Weights of a small transformer language model: 91.9M parameters, learned and rotary positions.
Each number is 500 + 40 x the weight over the matrix's rms, rounded and kept within 0 to 999. Layers, rows and columns count from 0. Numbers have three digits each.

# up: layer 2 MLP up, 3072x768, rms 0.0212, rows 603-622, columns 128-191
# down: layer 2 MLP down (transposed), 3072x768, rms 0.0127, rows 603-622, columns 128-191
up603:502490518440467533466493549557544589421541560578486437533528443530497482547445502548588462415532511474487439499507548520534509426429563530441531544512510481557445504542463511468583513497518538
down603:540511583515501451445557494508498501545523530494470507571578555517452540501466488518450483528405509509505506435520547535491490528493464515499487478494512518510546561447470487539474482506483564
up604:477498563480512519478505544495418522500500498493455472541510484485481454468521510491548521474575490518494462463467572543509455436521520554441535515437587516532512496474525522501560510515523545
down604:465514538508572471479487470563544463497470507520525537520517520499483520573556514536604525527466522453471588516459457535498518527405502529526502497486527520476437493454424471516507496488536489
up605:523566530455519517578519554610560530485519477443578506472438481457429498482470528478528562511515525444454384537562507488453495528444515466524527464496541505515492457497466457493483446494538522
down605:534507515500484419465516534443496530459556485546455490517486533512512550488520471521478462520558474532538515519455519507505480528530498525404527547505497467500453490498548468521451530458501435
up606:592561528446446521493457556481544535489547575511519508527519561474544487539503531499512472490481525544457510505403500471519531539473535531498505521463471451479483526512551496497497458496472519
down606:512608438495481480463453475471395574437498499511529410449557471475511509501462516470506478449531480520441528451494530473514473474567441467484475464523516495517508465558491561539483528481510465
up607:430506509476497578515489518538531541565617512472542527466513499515518454486466489486520554533548559424527467502465550532493511527477503465480441520488434582513500482561520468502545505510448477
down607:507508510541564437504491574489493537478515492631486484527492490516512499494466451551548562547498491457409431540446452477554550458586439483493499431571514567521494556423534521512467453471438548
up608:490529527497499492484523508515491535499486559476521417499562468548518534581576511512510521557552468461503495448473478614489490520453509448515530444470458554462524476465497532522461479514508512
down608:467481482450390448509523483463551490562537514477573484579504515549527496493488488436503521469372462469556509513490443512517459478427470500462457452503521459525559473530448468462578436490491417
up609:489458537487497488603525550554507472556515518384587401509501528508494473486536505482526524477395533527567568537436519509493416517517486476547489482530554523515521526591448485481528543525497505
down609:466535487505496439427473479469527475479493484545474492527495479492540484520523442538578498436556441458526479451512511583511550474446502504563519423483517498476484467488572537485434431413513502
up610:503502539473452534516573461424541472498477504486461479543533436565500564481491522584494535518483537525494464495565484457405509480474522551424559426475428501565505549487529468466486443493467427
down610:501539524554523475527527524535433477450466468572453497488421523519441567519472489514517479457551523484585505517595610456462498573497469508586512450462534544518560520535476549510444563564500469
up611:474518533459445487539465502513514542462451516535476477480478542446509417499492423521478564503484549516484588584394471472518489526554422526541501459466543558510515514474495487431548460516442486
down611:511488504514470455461501495537420443519482512535479501524476456473442501449516507430507443513524453550456543440499501530531464540533464494574527544591462494517511533492452484467567484497491492
up612:533455505485479472478571571495480488515495547504547515460509499540549472471537529483543524489562593497531400502511545516464451473505534578515572521596467514485515462546444468504519460520532489
down612:434498517511520530487499517544513477516596538476559513554459504456432438498525459494621533469521504497469516478548501475519522502435521439467512529480457478491437520494497489510500472437512464
up613:528489476598545532472481510494459545544482502474510525455522528498495444490536548476449560436472499458522535467469463535477535475446469503475473532521471493475495488513450525447613541509532501
down613:463462500445469379540505547480506528520519487586509442563426494493507530453520508537503433536447474512508465526518456509474507439570508532595569508478505450496549490435523445503451523496531516
up614:565456470465513494548505528509490427446519506454513502475479523508506533505562454441516571485499561469485466488499478471452488450427565398499500526508521490513548502517441505447477503608436452
down614:471461457477485459586544518488553465486472469477549519447453514538463496477538501493523453477525484462483461496533539462487423531563506546542493411549451508475500491507548515536509514470504515
up615:444476496517469564474501543448466514493515522459448490447506537513497530577515585462523509444462545494519508505479484532500546547467515492572536575512493543521511490483528556469461479476536439
down615:514461559565443462544531480523450539576521403475476554524456462550485511489564532490596536541455499467447549528513469490559461491505406506496555485503507539484456452469465475503541473504521449
up616:525577564507500508548547537520499519512501500470459505466499497473415500488511499460504454420506524492527462453514537493503465531504506519476526482484449569497532488547452576506536468484499612
down616:492426524506537449558495440468524519517458552459498511518469471473459476498530492550505540512564560533473450531477497468451546494486497534516540548552549585522527508445506452502542529474489546
up617:447473516505539506545556480507528513533486532497471500465511458447512503541492537507522501475495513479535461482494510492582489517530510516485448433484568582535511550497490571453436466450578461
down617:470488590553502457544476443520418469474516495508548534491522515541484445456530525457476507495500473495460535487484462437502479538508521502443548575521525552466480495439487450541497476471475465
up618:504469481518500547487470498556423479472497460439501527527570497508555509474555442491584477465444459471542480497447533554475432514542533502520576506457540524445566487493396473540487543453536510
down618:515517581481524431501522527547464470529572559545449548494494477427427582483441447435490515480468513476498504545485475502583518561469512533429488485475532490512428473489510525528555525505586557
up619:468490487483494519503480490577542466490495487566511554497537525522494544445480551587573534499504548441605514511467563494430537488523530455506548518452506497544467497485557504427507442489561489
down619:511442584511470494500473500481502482450493569507484564432414465503482550542571518551475514523473529480602482475488476508492506498506461556544522576456525579467528503438452497567451584516479552
up620:510466515490498498517491504471540500480492446533542467527555530486519516468485479506485503409526580489470545491546510527499510508428439496578434566545501467583445514581475565477505491512428545
down620:455555546437519493491429473383517521429500485465515528540516499510510536500457412546474540535487511524563495465459509493521531458522508501459557568465491542406507530491526511546471480509463518
up621:560485572475473612483494476502509531530553547459523453536537515533456540448503497438455465473557527504569491464505578420457529471496507534455494490496434476516497517460532581456545455486513552
down621:497477442496512528550531536439484534513584514542452514514476538529488471563553514529453513483534563517505462481524529519464541492442507472530492463484517493501474450562447458488478504500482511
up622:510499544417427504540500566506509473445493511558605524460521554448520489566501529514488432435494504392538562446455533533535490499493493540537517476415427467528569546539507492493544444506502507
down622:543550514503444472499529487472485472526518489531505480555589619539529516506500453527452547511536514521452582523552466516519505517518553428437556460458477435519568518551577504489442520511465480